From a checkpoint of a small transformer trained on Wikipedia.
Size: 12 layers, width 96, 2 heads of 64 (1 for keys and values), vocabulary 8192, 2.66M parameters.
Architecture: no biases in attention or MLP, tied embeddings.
Training: a variant of SOAP for these matrices, 106M tokens.
Each number is 128 + 32 x the weight over its row's rms, rounded and kept within 0 to 255. Layers, rows and columns count from 0. Numbers have three digits each. The size before them is the row's rms in percent of the matrix's.

# layer 5 MLP up, 576x96, rms 0.215, rows 315-382, columns 0-95
083:131134065186129160169156102141123178206136066076126113162191101168125114152089170101114107116099139148142136182166125077179096150134108134103099083157177147124102124094143163093067174101159134131123183105126124124113135135141074117093111069154178090148104103151136174100155160127098103154
091:118085136050163091098093114089164059096096162126127087129060123112144192104126096083131162107149112071139129127180149127120109145145130115161115068158207100094160119115132140109169107138092163074066135118112188098147123119142136165122118100119165088126121129128162145106161117113199179103
080:164108131174130112090144133158179109136152136136073118097115133092180163081056150082121122150206097081087140156150123110204146164127153146137111122161055092127158128098113106130143173091150112104090059093103156099133155051168101135168132153154146117094137104135098158120102172107163103107
098:128088141184103093121168104134165155121129065169080154193210115164109133176117086118149095091137154125128113155118196118145093185111152113126118072139136124135131204103205159122133126168172168135123124145121107144131144152140104130106075128146105175140120109142201152141073075092111119107
096:176103144177123054123192122207149159123124115099120146152160096073177112150093104145153094096152101109189105160103112107120150092151110106118148133130137153107124120150138168182089226134136181138156140128149158115131143127076176135104127122107117078130159076113191126134118088090188144163
099:115138099176157202149169090153095164105104113148102122140103107129163180119137079139110153120125129113164074098119176174096145086090117110098140112151146153165117157149118119141158158075113189138147141115114112089097160072153115118124137079187166128179071114138042120222149170110119136129
094:137111107137078129143170120078132059160151101182152142142136152142078091150130120066117156152119182212170117173131099174155119101130161160130106093154115125172125113095121115136158169145177103180102180128164169080158097136073082121110102119198130149102119157094137105168100170172090112129
091:109144155104098151131139185109122145069123102082128112109152133117135130191089173070147126117140155121132074147157085145165186106128122130096109143121101148093106131117185149141137108138151061219073119099113133185185128202130157123101151091143074149089148079117146101077105153074162136117
083:146124150089136078121075133145167151105166107126064121091112122105189070147140146146071136099147124127154140089125110171121148092112076174125166078170129082200103080170157146134133159118140115164121159157089102118085159078156181109181061144117155177119113138150152120110081111059128144136
094:072135161142129084160130081157056181123098129076174144178080160159125094111122084123113132112115082112120107126107126181112069186142133114174157122118094188110140169107128139077117170161174155140154111103153168120117094079159115141115111105124154132157100129086163110167028122125105119079
090:199089103140075127178133115165046083105141130125121131099123105156115155096142116149100154125166089119133115204095160151103108197131133087115190096179105068138144074154140070125129115088181137077083162095137116078128143108067133096111091120101148117137119141169157146129105122189120127131
098:147130148124106147145135155144143142088120123098117107165111117156055104118093159173045117166147147157099144163160126153170144107126170164097111144142100078113103125196217131165143132135160137116131142106160106121146182155179087088140160138190141157081171105112116178063140157051094118137
096:139106111133069138154112127169148110188144080145102120104123090106055141111155139083157152169151169127140145105111050177084079099121087153127127097084093108148159086169164094140150141201122111153157145162155144162159069085124108165160149144150163113091120161156078136151162107141194126083
094:137072159134104146137122056155153135165121120098148134116106077117086110146130093087150102211131091129203119089099135104116081155148040132174056150146176155085131150155148122095088165162108137068128172096144140100195137123113156107160130167105158163144108133146106139104074140131127099137
096:185183135174094116089116114186108100135104157149145089152118125072118127191087149123145080115089135171157123074115126154142071134076102125137116074159139146159141097162085123112109115126175077125142076163111180110148141126101205156114124141149168142149160159062090103131174104125118080071
096:184137104124126126122103188142140148083143217105153165192157199172158158111113178123076128128152107104131106113118172118155138168113114121102120177119064176097112108116111104105071107130141109125126126127155138106164114061085186124101134138057084090179138152150143109166092092114144106090
088:117129106103091116093077150092103147119162141114095077130150176104117158134122077147161159146189088099132136160123126092061119176078068163167109154106124119168107128125211136113137181156105159097138144145111108074056081184095132139128148146108087073115165114145146106154098194152162148127
100:137132109117122129119061153169112147113129179166145128142162122060152155095138113148124116119144080138116176173219166136135188113098145126118081108134173137103114151192112119119079176128065126098152104127141101128181112120146189136122191101114138163131157116095193123094044068131126120114
114:087089105137109115141166075188127087116153098150134092157201108106143126127141184119125133171173148125117117108138048114132161081138095160138138165102103150133137152088153096142057171121169092098105179116148155195168119142104084105093137064125087167142125115126102157158138059140107133190
102:136128136070099100128143168073135116150115120132047111185145162155058122174045130139146127169136090152137143110099131109153104160131115192155095098100066159138111088135150152095161165108182112102168121080176124127126144132101181128076127138148110091117144197168140146121124154062133172129
106:179066174110177097082126150176123152133141148090123119124200092138062119158139133169162126120088117144102109089174220141084142123077095174095087135113105144089186135198097113129105155133157144082146109158122108155144093124158123123166088096131129162162105118106078129118150182113114095102
097:158148124109134173128090185095163129119168137072161145110197102119125070112146114134152090112118072191187146076075159142165115102141118172100077166138128144137104155144125160066206130166138130154104080177141167166146106127158087119131074167111141132155139185150148082151117102129139160109
098:091078121150098167087128158141078112183177102100097116101111103092090074126130162133098102077137182159163108118171153157095114117220119109150162146112136132140108146122146101083198156126098126079143070088074171135162188107122157130117116101156137159126174134153132149121145157115167071075
103:149093083136120056077099130136160124146100110143158149166132058116169161073188186114082121085157113063073106166120084137117098096128180119113096130133122151128117132129177149156117116126129140119155136141163143166184145110125070196096157161078172161122127134145076131152163199148117117112
087:135098165125144142128120239109109134066150122119152133096195101168139154136159151126168171133157165104183148114083123148076126108133152115093117114135152137072084105160179146151163199101118116132127120074123093104157128138114120070113096149138145203116164103107131110117090093160154080058
101:127133164076120140198147142070122098110160117182153135129098105127137099073119099122085108154173124119145136132120167102160133148162121132092197124160134109100122152114160184110192166057161135056088104139140103125103121150135146134051101140106187077098088168169061090161125152100135135126
094:158140107206098144137136117104114080140115101111140163156112139159113186068122153169111179067121169110078108197123122054177145140057138133138121121126153104125173105121160148202079183149158108152080137097100091097112128127105140147124145147118093126111106168153103112133139158097049164124
092:164117128079150150127127118154121122128155195160113141135097143150129070104163174142208117149153126124135113193093142088150159146119136168088072117134066119124126138115173097152087196119138152207123092121159157174163106144165130084092100124093125173147128140099123081159077204108106080116
108:157133142099100126152089156116157174122144073121101111111171101082100141116138156132145159194160077105105162126148117117134074123041091149135149106145110047195120116113154182154178135144152109132155118164170135130066166063094134161142138109118129116098147132136071073186114121196107133130
114:119099096152124123146171127111152163150120203083192114133168129127154137158093130094109154105076129059161130160124133140154158161123110126115133076088099184141113089151106126083169121085130163127075145074102201134110150146143058184154132115170135151103126157136073111103141082079171084081
093:111110154074065122137122143127106126145070113130160123099086121154066217133161123141133127143123069144154171126156087132143068150123203107135073138105138141164135102126121167150118136078173166123135194146133112182160143158150108103101098119130112114118072082051108084139100087091078109137
118:079056148145137157179142139186114113129161105125160183162166127128112092182150162086188125144141135087126175123100065131075124156080154125155148184126164143149099089120133094129161142080135149101094120077157184176156118075116127086127107116129067181126087171121113092124129128149103096081
080:128132173151076103152197106083108103132122081047087160134118139139107115065142117089129111142111175113121074161115147149126064136150091154068057142145203140166105122124088158169139085179186103123162125067087150136156117135155122113123122110184136103109138121073139150145158138159118134160
096:137116149140211133124114086129122103118083141088104085124122176127122122144078093110058127117194119146100078143111153134147120131138113115165098133138105163156109120117096140202117110076105091168057056116067145050128147127155184105130123179146138106137167064108105093136102128096089125157
116:120127114085093112104135112088150092124172105169150103124086086136161177073177108054107147129119114133111137105128093109136157106108102087099143153143131042155140088139198108144162175143161121147127113130099124080130136095119116135130160155105130161130072096083030081134177169143178182111
109:188153151107086094192125173189174141102142138113102115135199134093129153099111045130091124129186138086108163137118159147144081120097179150130125148117116124061081154177159163126141133146117149136089135144119176158165092119125117121156075159085128073176160181157128134178085129170124138141
096:156123135173100168104147130124120150138103159118107153097128094119122146148115168132140144095159142176152130171163075168140047070146162117127082192137138133099155095132198090134075189112108118096143173124083200141144103156091169155139149090165162100073145173086124160167163108125072114154
104:129165122131129150119184077161154131093142131125140086117090098068134105132122069220127131131100109178177107165129150129153085110116101085234104141117171116120138110127195115148133124073106134112120148055138151166143118148133137153152094102101122065110113178176143145167148136148104175173
103:128109102189127070099129158175072107111157142125120128091112102141160145110124109104122054117089117139151056121164100085123111154127115173118138141127149094058146069076129117126154152104076109128091174089119090146196110111135175109092127101138164160105042143122074132176157146106114178152
097:116152193190130129137128135127080068122126162083096090104043172123168107202146125138130165105119177092137121118162140145164119167164148076146115091149079148177111113122129155107119087148115192101121084167094139137150148094163095152075168170169132113105151122064119095117142145070105140129
091:169151170161123135098122112171058179146133107148151131158122138105144156182187162178139145134136157085149134144170084153165140135128091119128138112076156150131137132082159070093113165141190200141100194140070164134123157139139138166116109088143143166155144147164176124037156135145135167094
083:161103140181158154117131119149098083142097149096106175173138096102112094147142227134120172164107107130134116111151168087105137129148093079168161150144148154155091100128153149118109151120149129099097153089085121178093149141140117125142033063154093163146107162087140081066146168111055112128
106:191141076135171172089090164183128136115168152122133149145106127128125184115107156134130096071133093113168098157207080126136134194108124122138146105123144068176121151091132166097177155119164120095054103123059154140181111117145134120129123150105086078170071153116095075143133142092120108129
129:132113127125082132141134084047124155122112125149139133125061095161121122141127100083062106142143094093114137166137145109193098195175188029163091120110082125108117141181190141124142110132154086140133151085118140090157166141129156132065169081097146162182124124126137129112132090168140150128
106:181100153111129074156081186149099112081128128125132175087170169152117141090160092114132154157160089109096090100144179133118144112085111106137083078156055167073181166162099132073122123110171129141134119146126125090168065126086150139121115168089062129140131151147106159096159098128117186167
103:149174165172160119131150150108154114080173144137083199080128124121133071178078126156155169141160134149148107110139210124161088145085145109158105135126124177070074128133106094138101100145162149138122080112122164105092109126100187101103104113126127157137142075111188118121113110160077053177
124:129129121136118156178113161109126098125181107156077181133162149126103084122174118118123136149115101121117180096125177095139092127150152169133128136201131124165067115127087194107145132152147130136113084100104126167123058177132167162081159111127095093110096105190147093162151047160174148058
094:131144105154098176076172172133111144131063087139151102118111093140074128079152164158130119132086134174131143105136101173106099116093111095127126173153129178120074140155162163139143138179127081082138230139112096140107165130115180108135158095152103161157132196149127120102124121176111219124
094:169115166118153128117146131151141084082101113123131090108157107108181104111082098125180078095155143157108136110152134123171173127117100170107129079168101138117147092096142159143131137068154136121144121066096115172183112115143151213159142128089189154117078083129132170142066132179168073061
088:168160128136143160155193144107127131079137118073126127152074138138146090116134163128056136088122110130157103107129176188149093166122118113182097138134125144101105085123131169092170084031126156166096161159132079072106056125145142090111175049159106135133117087103145098101147137129128116157
099:154153128111079131106163105144080097118091133106140134165169141124089124125143152143107072144144154120155139055159119198096124098113174110135090143119078156156101139132170167116128124119164121150135149144143144065095144161140210072088153133182081139147158097080191109093112075160061119182
089:115147159109190175098090167148130199143162177118077091040104153142089093113157169078096119079142072131140124169136132077092113124096210114172107122090142119136106146075133108159062168158119109162093128097158117150161107126155137161112163121139157113173109100142086103123113142100102133126
094:134160148131142106102145113128152087107159206027084122149103171130131120165100161139144137118149105094109150124138096126136149134127122080120165132151140107180144118102075147159122117080185129141136156157117035078139129103144126118125109114146032074076130122102199107126095195091119134125
112:132144118094055129158117164189127134138172105117157092107131138156090184127115117101182198149113099171132087060134129152093113134145139183151162181128151083179177127159167114081120166138161090127130144157127168194181085123089122130108095123115069141101112173101105091153108096100147123084
099:111117113100067118155145124115109194102142110143135114148139101152162140028117172145112117127147114110120163159095178154116146072085162148134168086150153170122152184198110149121142127153141127157126108159118085159096130118084130173160095124168110198114034165194123128157120144103111085152
104:150145166132130115137125132098123134120139150097172135155172174106138132104077075201120134103184198170109160109197173140155100163132158164136167157166178087135142126188138058068142093152131084117077127111122093098078146144077105151079116105153158124118089073129108101108132163084110117134
106:161141070108110123083133142130113145061123130199175102150097109168144129152118109031090145133129107137148106116142084115134147132086094071163176091118145059144085160134147131137107191112140129124156140137125138116120117153100149099126142065121098127213143166097031111114096083114138129145
095:161166117188132184087090124134149132158156153113120088153141124132143139152167152131100118241131132077134112112104123099170101095188129110186068088146170168116094157175144120090093105143161115176148094105090128103099134090121129193100080090172146143145105176096167132113164121166134136154
074:165099172114112188148072104097055145127112165134164111135121150120142120113160121097192130152128089114111116085123145148129117193103182071151108158105138139160087204084145101142170163150146121197105115199123153104115084126040131115099133089131107107126125188104146126099073120152108125126
106:095174176172139118072103137123151136124122096093129144106131164166144134114169055179137103114069136149131074131092145149081108164155093143110083126170120166165099116095163114167158203098169141083136143117100162194141142162168059101088106098112090097141104167133077085143119115104166152148
089:138172191131115131149137116091132126113135105087086138149142135104091187075161103125127145094052118113131159136155112196102090064082109135113154196137128096167121129157161130107129156149114115129114088150161119023134155138154060090106158112112085085097102099095169109154114184146173127118
127:155119097133090123124159113197196122130145107184138150076137108128093085130115171125143098131137079166142143111140089157149106113121164146204083141127107113096118141141155071113130125150132125147109157114129176158123096157079084159177162061210066151126105127095173179137136092144138063177
074:104111192182115139147088121132113115174127093165130173149142137123129076116121087119122165117155237096145127096173121105072088178116111120182059093151160126121107115102147144127111101178100171121148139064130117151130102108166136138145186174160169062131129131184119112138148098137193123141
102:136119118161138102128105085181128094167128121134167182156123079104130147135100135151108078172058085082147116135080156129060162128115044142131130169173112120197144096192138165082138149061140113125111142123123122088183126116185131107150191116113111155141112161136130123183110143143146109071
118:173142141152097176152138074168103078096124159123152100111153125140125140132156093089133111149160128116130141145023156159104106107143101118140061039116120151101142139150132192166114160162172109106160130163154125106132152168103154187070103155113168124065129147190126144096107160159093096163
100:132156186120151079130190123160098060109175137128122107103112133165127134129088106089163108167134147105092157089161162071131095131128126119140142147168063155149108055142121052082140094145188139189108129110032144105098109168113172115171085117135108119127127111122141175123081115099130140129
117:082125134128129119166139084105170146167152110176142083095156119167120120083171115138033138127125140100189175173110092111137158115074054148125139183151172150170129138123111204205119139125089114129118100133104156119129129131113115122094082146187138114156101188109104154120124125099086073152
105:152107116099116122102134118060154158137137129122145121128096085136161162093164096111123125148158101163182166088188078102164097119142097044087091074158172133140124146152158085153071163112165149107160135166113170057124155112167175104143105111113148145153086159059134154138166154171155151086